{"n_layer": 15, "d_model": 256, "n_head": 4, "n_kv_head": 2, "head_dim": 128, "d_mlp": 1536, "vocab_size": 3760, "activation": "tanh_gelu", "norm": "layernorm", "norm_place": "pre", "norm_eps": 1e-05, "positions": "learned", "qk_norm": false, "attn_scale": 0.0884, "bias": "all", "tie_embeddings": true, "parallel_block": false, "init": "normal", "init_std_qkv": 0.0376, "init_std_o": 0.0266, "init_std_up": 0.0376, "init_std_down": 0.0153, "optimizer": "muon_variant", "lr": 0.0107, "lr_mult_o": 2.0, "lr_mult_down": 2.0, "beta1": 0.95, "lr_head": 0.00843, "grad_clip": 0.5, "warmup_steps": 200, "schedule": "wsd", "decay_fraction": 0.69, "decay_shape": "linear", "final_lr_fraction": 0.0, "batch_tokens": 131072, "seq_len": 128, "doc_mask": true, "train_tokens": 1179000000, "steps": 8996, "dataset": "wikipedia_en"}
Each number is 500 + 25 x the weight over its row's rms, rounded and kept within 0 to 999. Layers, rows and columns count from 0. Numbers have three digits each. The size before them is the row's rms in percent of the matrix's.

# layer 11 MLP down (transposed), 1536x256, rms 0.0975, rows 596-702, columns 0-63
096:495497523515535563503492515511472503485533467520467520484488516444498477522506539494499497527503496504495519507540516508492476515496498495492484456525498511470506494504466527500521507507460511
103:487505521470491495496545501506493523528514516552530518524488511503528527493459485451529494522527508554466461495535533476499502536517482492517483520511495549494534482495462489506496515491457525
092:491443493483504468478492496484504471493464508491534505517545529473499496527476471522521519511513484514541464390512486495517535515493500467555504480489484495504456541485493511503494508552465381
103:512502516502511474509527488519522509472484510481490495480505487472491504471545514546510505483515500481510469522503513511526508493538424515489502521442539531480514450510503457487488480498492498
107:477484483472497480494506446519538522546499527536505496482521527440449506496496541488477530442506488507501506495508479501489523481508516513496490552508477497469522462491491499527486507476493479
099:545504536512496536506502488477530486478483481516475493462505481517482503466419489480515531519503514520510479491447500532498504495482511494472479470487522500503487489493505479475498518513463495
115:558456483512449495489481511478492480453504468472520567532522505515519510527496516480518442527509470487533455517514509487505506520464485484530526487467497489501484514547490514505495500508556525
104:481513468492466536526505504453490495478500472496522493506504466546543530493478487547484523499480486523457541502489455512552501516459531458466554491497482498490495527484544516477468531489541487
111:543526533480525478480496508499506491481499488514502478463475472534499501514512498502476488486490447528525530516502505474505481484521467466519521495502493556451521522553513515516514513513512520
092:507519497462526500489537507539516495444526474453490518431486484495479486543546511499489494479490537491496552521511538489507541493506467475471496493468530542482520438511495487488528478553509482
108:466479512408533475543515469513471488479540524481499463508510505477543507487532545554444476493542524496517494552455474488498467483464493496504529507491487494492489495486514524468438522530472462
098:469476504506460500491512523484476494543508471515528539548522469515493477481524481522467486539481503491486495471521479501517496553520497508503486493504486540473511490464497540505487540497498519
102:466512479542534492463528435486500537467489508551481490534503522487512523485467543503477486495475527484489525523498555486485470500480511504518493480485491515493510455508446529531505511511534497
096:520481489466544492496501489488532481513479490487554512506517497532499511508481502462477492528466480507546471501534542463545493520542505489508497503503487535503484483471512518500510519506483457
110:464463487495510507560534531485527517496480494498504498502515544527496492506524509551502503501522522546470489487483511490498568498473502523433480512494533514501481451513520520510486510509529524
109:526473528502549510512479514474492513540480478505497479496477472494503485502490509480491525498503484517517480526476500499478556519490547508477471528503536498459537492520514508510477508487526490
106:490490493445498513510516510546512493491472519533519471503511510513477504493475476476519456471537483502506488473481525504554473467508460512535478456472524454538515522472490485481494467493463407
098:515514471517487486551501492500507491511446490473505523497506474521499521515494498490518506539506482469529473539496518529558518559505548482474492527456478447497489496483487517498511520507485445
122:485498464530534477511491486508500481460511514499509471495514500505522544524439527516498494526484466504490491493476494541532484495539526536490515452432489511545495493472513498489540458516500545
091:502540502488461475497511466508483480481519542530520518439529471481519479489523534490509519462499509465517474510477516449497488544496492518528503540489460456462472534473499468445551492507462480
088:481516522481480517506500487471500495486514504501500452496544516503523452557518473505471522508496464505522557506516516505496532558478522501501511536466473452535467473520513480542501524495537488
114:499485468504540476548493462488511486484491549544484512522456515539477512498446499488515453460499514472516506483496504507445519553534522507522516512467520465532510510500520518471509516518453535
092:510506467524518503476497472522499495542510537487528507562492502480511480511472549500544528487481475522499480473478497502477488470498460481473495558517503535485525478523539483497475480516517529
098:529546533458511467540564494495500522515486507540506493478543515487534503462489507497515489515492472505497502480482516505460480461473501492524486470514487512477488525486522518475506494498526500
101:492515501481506524537510513511523479512500517451470531485494535527523481515520493492531492447518500519551507476462491543479488513535500514511466497491552497492505505494511504478478552500496522
100:518496505523521539541543488499516530512487536525496455484498475502543532474471481481577523470481474493533501513521460478529489499491476497501483498537515484497471518503509490522462470518507489
103:435509471494510490465481511534497526497518513454517474506487563502471494555468470499478484472475496477504521494503501505491529503541495505568471431527505507514513474493443495494477491494490460
113:472467524511488459494513504521434537506506485494461463498509548482474486532534447493482463494522496511514489533491500502491480447494500498488524560488517496514480486473484480477476501503526520
102:501500482527497479467502484465504498544519487524518475484497508525484536516489476467487543462502517486492549503500479507455475513493476468499471477503546527479509526479494524537484495516486468
091:461500498499489552515498535501514474445493488480481528499498512524491515577500499484491475493503477549482518500464462495501522486468455513515463481529496510480525439479508485495489505565497490
104:497469504472500474502481513477471502530455529533510483546460501475529489540487526504502460507510504506536483466524536496501489492502531540507511520498496512510488520500480467468483495486450488
104:452444471463484539514473470500503511486466556485506495487515517521530466501467470502521524526516530488452511445535523517458471489493514504495497459528530512477453473509491473505514492466522473
105:476479463460487500459541533497508502440494497495500457452493506498497484476521482529474469545500528482499501481506497504507531545453506490465508520511505493459498508498528535436502539516478471
085:513506494491498496517486477511516514527552553484501460488485460502534500517519507448470505525506507506524464491502493527477504516506530487518504474536486504542493547429481480514523491499467462
105:519504506505472471519459521513496458508482523494528521481480481522508545533498508491468495519546455537527507515568463523483509476462525499495489504527497476455476532491530509481501482485435489
095:505536481479509506495487519479503471493508517492575484487502476491488457540561510498486463504466551542492502478510529504478543512463507499556509497511521571503495446498515485520451466504515478
095:481471490512548499527497513524532467483500497483500523496491473514532522490492509496531472474502537550514519502443550502518483473545534512500512548471474510473531510523469506473478495509521548
098:528521481531523466476517471467483475543482541445495565512482485518457547472501453554505505507514473473509522487545529536485495481499492467468448509477505497509515474469513517527510442496510517
090:510442535513491458499461504460500506472489489497469509488470524444497501500498471531519491517482519555483479506467499498460468492495531519484523475489526489509527501539501497472470511555523437
110:498487508502490506503517491511481530509547536510490515503505483485499461480487448485540491536497513492482501525425522500464552507512471544436457504486485478523521513527465435528528474495519482
109:497537510500485457490498452506479508501487489514495481487529474493531469481505467470502532472498489473468510495518476472458474502505528494493488468501494500461509497505469464522518474508551512
095:538488487496501516534456457488491527476494551490494495521537493447557496514454486522481517481500474531464545499480459477502492469517542541515478515550505526517506460499490517511597498514483481
095:505502499490506496489472503462501524497494514494526438477522541481525499493513447539501478503486528509483517493495553490481543485512507470516521513519525485511516525505503444446529526497527520
088:485472462525505519494506486483529485535507521482511437508508517465509523507491490470535534498458539535473494520509462499534444529492538493529533484497453547477473534502519526480456497495504486
103:510477491513512493529443472481465518515539476519500487483496460545508516494579494477484514512518513472462506516487527489494501491477525522447484494472505509531524465467438499495468473498471526
088:453464503501487484505490519518527462486499507495489473514491515505538516527479551462515479494530507500536481472474517535489520524525498524511513462545505541458479478524510480484567477488486515
107:520505509534522518524497526500493518491543477474500494533493475506503525521482503513481483492496522503524503504462511504495448433479494519510479538475459520513525483505524513469465489483543472
103:469508478455508468501482532470478475479446497536501515505561491529531454510458470511495487507478494488445483489453523516515499496499516528508532500497514481526503534499542471564524510510513444
093:509498527475498498476515488558469511477505512527537484483503516544553499501561481522510497485471502506470500542494525505496513529484534511485526504525485488445516516485543455501493496528524433
094:524497519514481493519480490540534490500513472510525470442519551481481522510489503473491532524474464495507520468492508532496468510462520501483472526547499490470534534475545512513525540509453518
103:517432504514502479514517523492507529495505477514493453499490470514522498537499510493501505493485485544527486495504468483509534475502464473497486536515480478545529465484510440531500490504474529
105:487492534481451508482512513534534458517504518495518537528508494531507493480530488536456480521522512498483479526502503522516514479467523494508510545506515504516499545517515527480480480525489513
113:478469502564477510536558453481515495479449537465470463512497527472520468469514501490530508531512455540490520504495505540471517510574482533468496530483487499516511499525508524476481495503489492
103:503459513488521509484539459459453489542449508472482520527517508471491497450543508490487459514573495520493481522508552487537464530460489498500454464493525505489519503492507530487527473491547493
082:469525520469477537539485527506466513536508511532519506474486478485504492501467477491517516487505479435478482485476501485500495526501496454448464512474472527480497511496524465496460469526483430
094:492498492521490518464483519489525524473486516499511488501529512493502472493516508492473531549525483492503444528488468516526494531486486464470503468508486529520495530463503531548502532474552526
095:458502484511515475449503538530486516478487504544499507494486544485510498500480490492480513475462492462497493486506535434483500524466496501450522480493486492524477501430470529503551454501486440
100:466464513507505518479484456480533493505515523519473496515483497491506487491516507468482501504498448501472521487546508501505484490515552454489526503459521556496490502510560505491506513466505516
113:492499500456495492482477498523508484501499504497499524512497540494535437472466568497487512492485476487511542515476420497469477483486501529501490496482454500508521501493511523513520536539467428
094:535532516475511525522492484464474523543517484487551477493533472481535475509520502478450491469523486530507506513465529525513522527458560462499508503479466488453525521523444518536508477518508503
098:466508485539484500497519501466464477492480531470516483529506483435465484505486485514531510482527513525454497498502470471490497547481508486480482472503519474519491521508528494500492516532502528
095:499542493504493518522468500482443482548510451517560466512492492491519485540515497511498533523474513460482462449497508488549464522508505500479459493537487527480492455479480517562524474460485477
109:465512496499515504518503498502524525511494449501465469489505457442519502459513495500495488491534540533549483510503476515529510536517547526455516513471493506487527508562495504464469533556549512
099:443497483494506525512486495512505504555510523526517525528533444506574526496486473508495483511486510549454505488464496547464544511500482496501485492471494505501510537497530486479489476531499481
104:536538493539514479479500527468472508526506450553504515478531481498486500475484474482463509538481495475526479459521497528455513478498477489536487503520520512497507437514511519507477441481506459
097:524525509464468489484562503503492484531520522528525511475537495531444508527482547501518520500523496489522494496511521469521493577527509458511467491508536469518461531533488485444513504497437436
105:494498482534529551508507497496486522521534522465489507443499531528524526513532482524467489490526490491498476499511491503502532461464480500508526501498489505444525519509500472520504483516472506
104:511508491499469488503501527525460474458507496479479507478468513498522492504510504524484474504518456516514479519546487474525485463521537490515499479490489470478510513520519452518470479499474478
114:478514453490486489499532490506455502501477509502483492512462500484516513558507484484541461496505498494474498530474455445497506537500515476499474512476471518483481512514539489513504520524483514
104:469500494499510445482467484524478512468486480484470461482515495495485495475560517477494448499486476520492489498481504507516494494485486498517550501497447544546536498529513493517534512554497500
102:508507468504492520470479481463490496466460510491557547438544541486507474510495476501537554490518493484472545514546514526496508509463492522444482499501542530513500501482470475540506507507474465
106:498530526489519504476465502496539521486505478463526522491507481475482501525503501497538511519522429527517521503466462492515531430496498452493518486510487505485502491518467462483507508502525487
107:502500536499462518510444485510474468486497533528524500513518537447482490461522501503535485480489465470513521482499508486493472506506507507494543528467511451466466462479476486540479476520525485
104:481479488539502498485522506531509484466505523496461495495473497469509526512491573535481519515483473544509515472504444559536499512475536503462520448514479513499519522530470485497468491501500479
091:496527537479496510503531508464501525549479494514518540529482513509498534524495495508478518509478506466527515503491472533479465440519468518461469474493541467468483523522463496501469515488498534
103:546486505515513530498458485481485485477508494484499496515512505534495507465503484503494494497472524513470541473481523513511512517493458522522513557493463550505482512500494547502480508460485465
106:460542466546517472505505448529517531504483504513513535439473536491533498471506520483509472511530533496497492483510501499459532486499493475510505469499507455505483530509499500521516532496506530
107:498471503550511505494509518563463495503541522503476495528519546503531535514469496530505508497502439516521512499489508493499498500491520449464508518526510526476487482488468511491512509474487470
106:491511527483534483470504437527532524516471527526503505528508480510491468479497469490521490473510503486479490468504532486477528502495478466503472485508484463548502551505496518474456500504468552
107:458503504515470522447492480490507495500483502491494558492479490498525497502521484469498486522514502525496513490488513527539550432502534502522509472482458551479539506487480499503500491495567490
107:509517509464504486449508513540504486530465515461526496500509483520476516484489488500494469481467481477484481519483557493482475467505535485536493473451533486516490507527488520485480498495487473
105:464481486547511499522517502484519536507476527472496505479498504536475513516454495514466484531481509509471529540519512475497491493491517512477465450485483545513492484476543477503508508461480566
099:487527486493484478504531495522499477503445461491481486483516475495524486448497526500533535508533496548481518517524486528480449473516473485509493549523499516512522521531483527521471507488469466
098:544450543517537511508480530521574513534510475518539483495489465475478477494490502537501522483510503512501528510514467504515496543487523498443541532487496523526503508499483453509472501464509517
098:508449464522497479513503471528448540477535506506518474488519504480488506502495479519484494470514506526508437510489493506520475469522496482540471500462532517550519484518529485491483498487478551
108:513496522475517505452518456479500537494492506513492528528532499517537476532482475528541543499522477476484500510507469541493519502536494503477501475506506475510544505485561488551517470499519520
099:513526483506529444519475499512466523533495524491501490483531492531491521561526484454553527512513503517503518512516511443513535497489480490476496513508497522480488513530502482478513510502522473
112:514496462518491473487508489443484485483490503539499505553523493494515488485534487477477455466495508486535560486474489531498480536486485489505456524471493462487507536476507521491523573512509544
090:483519498458524495507443508539490548440476472566473498508493456480495500484500509511511527535532486508489476494516456505517517472474477512493510501476504492512517464537484499493468534531501567
101:469525474517512511456484513485510508481480546515504497529513499493464538518502505530542501558567464507481503482472515522514494473523511469492490491460532497505490524482475512521468525497488493
099:529498472498471531461506465484540498486464523492508503480508480508520500485501512461532487463459482560461531448513510526460522499520526499494478529501524493489464507500479544525474455499507496
106:500505498498499490510517509509488531504474484476521509521497511501508499479523473528500445487500520440483535498471476505482511485495468517495493492428505552456520465473490475538509478525543505
105:528490499494494532493541505496521516484496519517478499486480504484517494541501488509500492469539502514491500544536510486497498514504511477468477477506525494525542520502509468526528466458456501
093:502489515483534520496485490449488515521524493537491507524459497497554512464509503521460494515514518496516474507518476547523475443449526493537507527511521522505498453479498497500481509527504580
108:503528486498490499560517511458478508475493495504540528507455536485450481510545519517504486486496491480498492454494487534516486480504538482530497474497547525525489515529475501531470516463485497
100:476513552513463486523502498524471495465483488448447471457495500482537545506517534478485512469540485497496509520492480506487543499498467532506485531465456479526453504467502488502498477505545520
105:487503505539497481550512507490506511473498501488549514468459481505469506482506486488506464488556499474510524510492519503527487465535541442518499457493463518522525519496515509482529491516482475
111:501505499520502499486493501507530496461460486456498523460441486510491488544528508509483500486481486471481453508512484469517527540546508502489525463534475514469505458512468476487534490503480484
105:470472502475519461505440504477440527503452496528461502503443519533477509531509440482506546556492478526531529503500521513499490474469529508518519521505470513514545536484488471488510496505489504
104:520494495500507525511465481514475498485535451502477514493465503512480507513503522503508517534484483513452501502522486495487504521512454530490549496541504520504516496533521506524458515494488448
098:553511510543494482515551485523462526478528506452505473519510542491514528472509488489515495494492496556476506459491463502501522537480494519437492540486538489499482507482510531489496481511488487
091:503519502494459492516498499446481553489494487509519520452484489496506517484516541491546462562492467526479474490478501538505507546498451496462470477522476462548523522510479510491451480516482586
093:518542508521522500508508520523519543548519508524469498519490509528515496498504452502530506519519502482495462511485543465575492508501486530523495508508465522512506481447488519526499507474499464
096:486511528465491495509516476497509502491482427496500503496537507504484504521482585504477505468488508537495524533494492527537493540461502466529537503530468481501514494486448506511489508505509474
098:536521511513482532499532532543474530466487516513494473508481503505468460535498517527512493530487501505515503448484491513465468474518462491539486525562461473542478489515522508478490498477533457
104:494507490543449489492506486446503520511506491453470517541482495519510479499519451506436505457498510514510481509552561525505517508451478491506553463474518472524512488534456482427496473503465544
112:525501477440495502460539475512533489537523491535490503487482493504524520493452554535496491505444499536456468487503477525487546522484505519469492539476495470512518523517490519489493520490496538
# layer 11 MLP up, 1536x256, rms 0.266, rows 597-703, columns 0-63
099:506482453509550520530465459480492494500523478484484490458511457516472521507530491523486505499533450518559510492507521513482508522502499491520494475498474445482429518516515486484474532494490529
095:503521502498521477456502522518468527495523513532515488482515508436515558496483474451502524483525519467467507465496481487509502501484517479443508498472483515447523466495487512533495459473511465
101:528488499485533480533491461496540541496504496478487541529485528480499544507476505517490484491508510522479500483501513477504488581546517426506495491492497506483485523495498489495535464475485492
108:538505472471478527496479481544510507464492466509516526509515482492496470497535526461482511494526491475485446501502504524496474464494483468521462504459509505528489535498515540511527516434478489
105:484527510497454488519465517446496482491473459494540503512532532460520505525512517488519491502480511551557531494533538493477477512504488476587491472500488507503459496511481512498560473489487472
107:518474508492505505522483477519460482507536513548482471499544469490487512482534466517496462464524500517468486420541516475539529515467502496483531499502474536465478486493503517488519487508540514
098:493497514517482513507472527488541471517490471485474517502528498512473517510500509487501513493492501486539526485525516528495518516508472478528468511467479460460523431524482495504511523548485511
103:493499505512496508457471500502463538517509509472566502479501486502467468479465545463482516499472493479496528518508483493492464474519473494489495474497476518476466462526508462428531512551499465
091:486538520478485496528489569491497456527507487547517480518492438530483490483507479489515533484482476511554509517510468453519493478507502532485495508513469473511485516506485532528489506505486507
103:524488491429503534500455455498518511548543494494518507458511529506456540493504549485506491490515517488495498471509458496547470490484515528515507426477506517472511541521516527525517489473495487
101:458478528512497470483522445486477497457469493514514486518438558507461493513479485447556478508504479509528508457480519475461512464562441484471503521486483511483501476520534507504541516509504501
103:496529487539503514502547519532515471508497503491470472497497529497468518522535542524562503532535508512484499506502509476482473509499503507531543473513526517537445526488501519550512519479518501
096:475549528541476509513510465479482548490523473511473512544492519504488463451487493472540484509521471518496489493513502518484508513482524502504485497497477515486446511529504519532499497503499488
100:471495484542479521521460470534501536495493533542478529485464485501514524509512528492503515522544496507517450496469480533512516533526500464493476450499478494510526513534539570485520523502481503
105:476501510506480526527483484461486515498505489496488470512467499483515513475566473512514514518485521486476498495515501519468500486511551497531497502498501487481503504520519451556520495525511493
102:462476475549478469500478503508496488534468496460530527536506495500526473496515561517541499470500499517478473531490495566508485465520488514497467545537498476486501471506516445503470472486512477
100:543499473454535532492527500506526520461547456472499514554533481473508509462498475473493473480499470491494500487505515482498500470510451499478550522487524492533539506480509539511494509504476482
106:498526485483542471497497509496492491487499484494501505484484521485520506461501505497520459487466473497486505508517486572533514523534485470480501477487519511517487502439459492474468531517523519
096:545459512535491476482509501479504505485549484523500535545512554477488538501530479504514478489463523534508516498462443518505482480516455433487517513490527491530516489492514533528463527504539503
100:496501481477519491459523484463490497518475500444471501502459527494485533516444527504496510483502504513502530571503488523525482534495500507457465502514511519497508496518519494531512493492491481
106:490508523477476505503502529507451514488516483440480479527533511473547488488473507511497551508483517518531522530535539501477464487500514530472482475496562507431483496485483490531476475485480433
089:561481512487542494495483522503497504491518487505497451499537497488517517527537515478491505511541473511498492530476546479465511520494510518500519526528471528516516521532518532468471533495496471
096:499454482464498480515483485492480497499512516472533547529443492500496467480510496499531516496513486464557508475521523507513537478531521531503506514471515487517478500480507469541495472462467521
105:487500527495518536472473511495526477525551501504516513473531514502416546559465512526495532540509508534491509504481472454500523541492534478477526503509487529496543502520513487493511483497455506
101:517539477533511496478464502497497519481512533480463539461510494463503508483481499494540473495497493469519510499489524515521517556494538504451538500504538422508506486536509515499548476526480500
101:534526480471509460533523495471511489459499544521472488485532506513507507493520473487490468477501514459468496480493491503463545461528490489511490531484501451545493524493506491467498434542508496
104:460525496511486503459467516524480476499498466510508511453526507483532482509482528477479516474481501455477516476535499490465466499458453482489485449546507500541473500476519520456499503469533507
100:487478503506556491486503557505507505525499498494527532472498540445472478518479481519523494534468538503478517517486451467524522548516488519499498482522517451462541529471457489489481498501496516
096:513519508501495532477467551547477510527519510523501504460496533462475515489506510544512510522499506442497502499507519480497536463499468469475504501505505495487520502502455520483496490477518509
100:496509497450516499493510502501498491476482480476482504504519526502503568452511478494503511520506508537536488454498507511482536488565526473492469465544488525487503530471502542488549456472533467
100:504462508521521503509514505480473519523508492497495497520508480451519535519519467503492503510533492501492499511462469490484518502515506461521510510544501495520510504495462501492501506476515488
097:529477499504438522516474507516518507527503513506490536533474465528534537429476526509548521486505533512509507510511528512482476468504481502478504535497480444495485481521503506497487484487521509
094:504487501517487494532506506553488505433500463530510511501487493499502529532498523507505555481503506481481502425497523524509443505550468489468490498507476551523501454542485495519488506497477499
098:461504489469484519472521478517521464429498505521517485527544542509484496471514520475519470498516476490476506554487483487463493515522489521529486454501529489515514532471524494417487461473511497
098:496558493519492504521464470492481503509549472503473494521507524480530534472443485527505535470509493470499509473530509474493515505520518461495474504490499470440486509498506495483506519510516514
098:531544484523498477521510482497497544518489461483478484520515490533488534496477518546498499504483473476487454470493470463491487535468480480510508481492499520427473499538528490495482505526500484
099:463534490521494507476450465478486493511466524556514458486517509496477496543484510493511520484500504543489473477521483482436528461511508499476473487523464504476500507542497524513484523516482465
095:494507483453480507508509503543479478525482494484529491519474535504498522497448562500497517510516527466505546524545514527544524481503511470493500537492497527518486529442479531553517508458487444
103:515498521510496496494518507515481466528526466461514548478504474501456480487470478486515478507530476533471495458489493516520484458521523506525513492504522492499503519518451483476506536490506497
108:486468458546504529547528497501500519519482479500490501517494476504448500502472558536489459458489554561492523448488493504498464494472550484499528504515503477518517510491496512446464493497469474
099:488515487493503484462491499493562463491531488469506494475458521524459517498500528449481510512463563451508453533494512518567545505498519511469466533499536520486491542499502476512472535495471497
100:546480483474467538497558536500516491502491496527510475492516492490484560507491461536514519504494487518492495455506459552511481508520504517503533481480505500517484481518531535518529450496515510
094:480529502507418517543522511478498569498535479569513520469472473498507490504478524454473502446515457521489529508503532487469480505461504490488499500494500517522503464462518467499506505500494472
103:463488467500481462499514485492500496470544490539511537475491463471497497495473510467470469506489495479481509457487506492493496461503502544466523473488487539530476509494508498478522478508487479
098:512513484505538483504546485508495551521494503510461489502504521545498522475514516527557493512517503527480495499507534490501477473492489521500494523504532486510505482511521507546482485516503520
102:559475532475523495562534518501513487514499532507467502487492459476511473539499482514518510557540542527475497503485488467504469510478521536477543519549498461489491479513521471496502494464477460
100:484495504498551417522478495510503521501513473536542493505495545508512505499520518538541517494518495546502484502485486492474510463510519532479494515567504486488518499477522489471509459506493498
094:525526462508516515496498514462525514543545477477527509523514482501473560484515499540462499505507524499485507529538510534495487497515493504503462480478491467521529528474459500512505497525503501
097:513513476485476458468448551534513538498506478502565536507479486555499488474492496487515521519459492476508480510496514456476519526537470508488525468544517514507522484532496458494511479476493523
099:433464481498492471489473503515517510469498496538521483514516480537501493526476440475487487497510539487508496551479527466524491495473509458538461511512526514516536498482502521495481495494505530
103:517521492482510484545505511519479488489475534530505485523526482501483505505456459477542518522481521498474544494495482492515526532554523521474472463504474507532483477495506493452518493505535487
109:510489561461494520479499502521476528497533506466516507493495523499486513487455508497503522496502499461458496499511508480532519503511479512475498498567484491442514524490503498493538463506473483
101:488547503501533502535462501517510493489464474508491518510543508496528512515479473494503516478503521485489492476515508475479497504502492529491513509510510473515537517531502537505559457449496477
097:520480520538472444452509493496507492531512511478517508466513513510493523513498577535473546503483505523525528488516507508494483499473521493561492529473541516494503486534529505536480536542495478
100:481449491497527442489476463474472478484540501513493488525523470499473487548466496509516514488538545514507561507486495494512473495497504526484475493498528488492509513474498519491552509508476533
096:526510529446503505551487485508538502484527488529490504527539525469506542474511498498497458486532457458556531484487517464502529507528467477518491438537508519514511502515514486448442507515456472
101:506544477462524549513494491518475533468486515498470511541533420525466493511543486490439513497529526471501478484504473473467459505478425518533527448500547505521506504546491506471506525521508509
110:493487520509496480545480501530516483500517491495501497507529521524492523489501506514537531489483532546469471494463490539512518477475516451505484525472526511514454510504472464495463492464509479
100:540469487495561441523502493531486523535450484482487487482508531464452498474471523442516508519498486500478512507502472545510491498521480503473490534488464527514504470487525496456489524516460476
096:514519486515492497512458539490487520493474519527517480536488510495501554483530491530503497512481504485550521505527483477496494496550505505503482524488505548523510482498493497500519482459481520
099:509514481494500536488478497497518500490478494532466484434517479525492479460482538491497502473502523490473542489507484511481497474504507469505462485494519484512488527509536490512470542520520488
100:516516501506496491534500513485519511510508520505517508543528467485492513509516484497518514501537521516539464480500551462507499516518496493579486509485502500520456488505505521476464503503442479
096:512495518483458515480479523505486512492484501488531497467445478476493474467535517515465477513521517538492548542519532512513451513446491513510499499481501504504469471507528478531518492557512509
104:487481496467528504515495515488497476513477539517509574525508541485531536508500507472499492474552528515519512429502529523528469523520545516494480484498506496526473512499528523506572483505480501
100:493510501517509527487527510520525537523500491528507497492500491513469504480509470527483501506468488509510490485471490508484481504501553475520490410528486489477492495489478495501497499439496495
098:492532480449485532482504454502442511531512518491498508526556492480446503514509539508489507496493464491504502489550460519468487484494482496508482546509470501499468480539490506510519513494509546
102:536504493490464501495489505490470499446495529521469469475491492515497512479502468535511545514518476469456510471504518495517466509491499472470566530495495465520472460481450538531520512526509465
105:553524535502517525457457527498494505499510499493525431501516527486491499483513504540477522512502561511515484474513526565520514480520462502533464535506494503488524477489504524474527463469512502
098:471494553456466530514516507497499489546508499484483525503507497439511487493455511514463515508542515512469528487477507522495524528482536497499479499461547456482503479492545525539458513518485471
101:477535523430468523484505496502515467540509475476513511527503534538481488513480477506450496476514484496481491449528517530529444454509489517500450501480527499532519526510453523514549522471502502
099:497517490528500471545508497498493486505515506461500473542465502485527479514562528491515531460493496481503530536512513495534467552513509504498469452485485497489466500543508466539466501518517514
107:498497508460530503510464487530489485514462470489528541465523485453496511521495509479540533493505481534483536533500494521477516523498518557541469524494476484488516527500491519496536506454531535
108:497501482445537472498480500485491474527536474519516510492536518469458485477511523457487501518481478496488517467525449510516530504493514528543514496481485523461508507497521481485502517520483509
102:509499498488520517488496513513495487484525492481500497513535485528527492500533476529475485494505510521526483508460503535479538452488471478512468466541508522468506506467522505502481515498482504
102:495514482453502456516516546556479494485467501477498537476449480471518475503481519500520441523507521532485492494478506480503504491512518436480460520501500498473503499495494475457495468552482514
103:461492447504498523486529513481496496531506454485504502492485503521501506503458502487487501501485534547480491468491505474509526524492496518503512470521494491553501489459509488500479534449510461
104:538489478528498493530488523508509482500573557458530527478514452518478498497495525480492515480517508527487480557536510497475538507488526533536460513524484450483490504475517467478499447472527467
105:503484528485492514525482489458529520477481536483473470504500515512482535501510545485479484538479516497497511525448472546468523502480520516465512477506505490512530561487465500512502474502519483
107:484490453499490470532497471487498490474541524542506532495479510504498524514472532505478530503523551507495486477509495487490495470488474480453485516449578477464491533502498467515504529443482482
101:490485499490502473488472485473494509516492494538468530529518553459536501486483518543471476506546519467513525536491443518513510496495471483511505519539528502518496487474536468508522467545516474
102:494483500545479466495508500543519537491496516513508516506488486456469500426495495487453500504515468470491479478501490430488507528473537493511504494514477496467468512522516487509510519493494499
104:510526481492471478493510501470499466521514502490455535525509516472530505502514492508514492458534506489549513486498515499506492496479506487473469519521482486451544489524497498468467520494578530
097:510509512489526520521494495474493480482456512574471532474507515502538539482481516522513496543555524465446537525489540459451495506448485535495481482523484483503519440513495514498538521510503503
097:493530504453483516559499485529521473455501493491514497578497516499465512511509509486525550543522498498478532521538534521506476570539485505489499509523495479433512490489528481507483494501507532
106:484505505490512521479479516489502473538504536515482550559550511501507511480480496528513499506495529535506487544497515494486472497500476467467552479470502517516511465482506506498486479461524512
095:495482519535455469492494515543481511460502493484510494508490480481518521486493550452497557498509498502490515507508497501520492473519501531499516529504470469510487516502477492511504505495510506
105:513518494498482512502527512500485506515497462480513462530469476499560492503488550511497531558471507480523529527530509469506496493511454485506504487488493516501479521504472539521495486509519454
097:545533495522507513518546510478490489500502507513525464521525540519471519518481547488528502551500465512527473488493529527469538507562507515532550525537500525490469558503484468463502503455470484
100:488489495501504522487503472464474535514516534515451491469511533486542498449502504492547467514514516473481539467529462506513469496541479490528454481464549498504510536501488562506507465460496511
097:514502531525483447496475466534468494525555461524493512542476502507518479477456502460523527490533513481543474506465488479529519508477471488501470498494512512523508488521518471486477541506442495
098:529514515470526460472464548529508458535501487522503476489515483515474506533475519513562522517512486537489489503505536530477507508473497507507496530534514525495522522529515482501484537481461511
099:479481522435494496533514519500481507493467497486503520520493494470470491501545462505475491499525486522495460491513527512505548474478516507537553512496535507476521491505499473514475549491480495
097:544462443484448478509509538481487490499486523498538503510517495509462500519505456489526480502441524520531478490483518502494529489515501480477497535484526511498483534531518490551522487491502532
103:463467482487541510494481485487497477559491504485486485514528462514554541494492541498577538441504502471483503498528540508502520505498506501564500470527545492460437508479516517543470501484505510
096:522478490495510509489531517473516472510500479500530503499478462531478488528520501466555499492534469464498526517507522469528474501450484480529524494482520536516496503516468472482491488473466506
102:499504506527545478485514492501485508513440468492487535509526516424470492472441520490512494494513471492529533504467492447501502487509552494514489508506496507490511497506470495479534462466474472
102:459521442504482477536538498524507501476514476479518521529546484509474483512497541500474511528503485473492494464481503563489523475488496490489500493496538501443500485457479514464558479512523531
104:502493493487522484490485492503501494493523496482468569515509500475522541508435464490579494522538505520515505495553506523478473494484535498461441506457555496464494484500524475505533477534471499
101:507541510518469520474482560515541514504540505466490487485499511487531497530488477476443475533509499488498442483492481457490526564488522500495481484479503552502521494496533533461523515464503492
097:518492526502485515528481521546507518504458487525494512481469501469532503546460492493476512533473489506497497493485533485483518503512527482579490453505507485514483526487502502497495485463495464
100:487532488491506476474543460507531441493528488502496502520489517509534504508537452478478526484490509446515551497531542511486489513515484538507461533479480508513482526487481537486541504489474500
094:460524455480493547500469528494495497520468512488472497482484488498483503485461518443478556469533489525483473459495488520484506543479524445468509519479494505500489523512493513492511446536554508
097:455529505495498493519463537538493476479467487479555503505490501518530526444552478467513503502483462502436502451508477447504520498548521474477466484511499531476493483477526483446470490476506486
094:480498502457502486498511533540471479491480478481511485484499515520484518492520506479531500510438507533491455505510559483514481500491485488500504476497506520502545538454521525528495499515508502
098:533511491503489574471505517556486532499518515479507515545550503477502473490449482517560509513513518527473522478484490501522530545526486463489517464543514496405518491507546518522505492477554494
106:514486503526456534502443508539493503513533515428504474517509513515539531493514479489497486529456454490522475504521496528488491505499496459496448454523514497512487502491521498481534458528486497
099:512532501475463445486478468476525513496538500503490501528508480516477480518507546512511568493463502483494510531513501508537517479518491458466507508533474499498488518524487501506450489493515496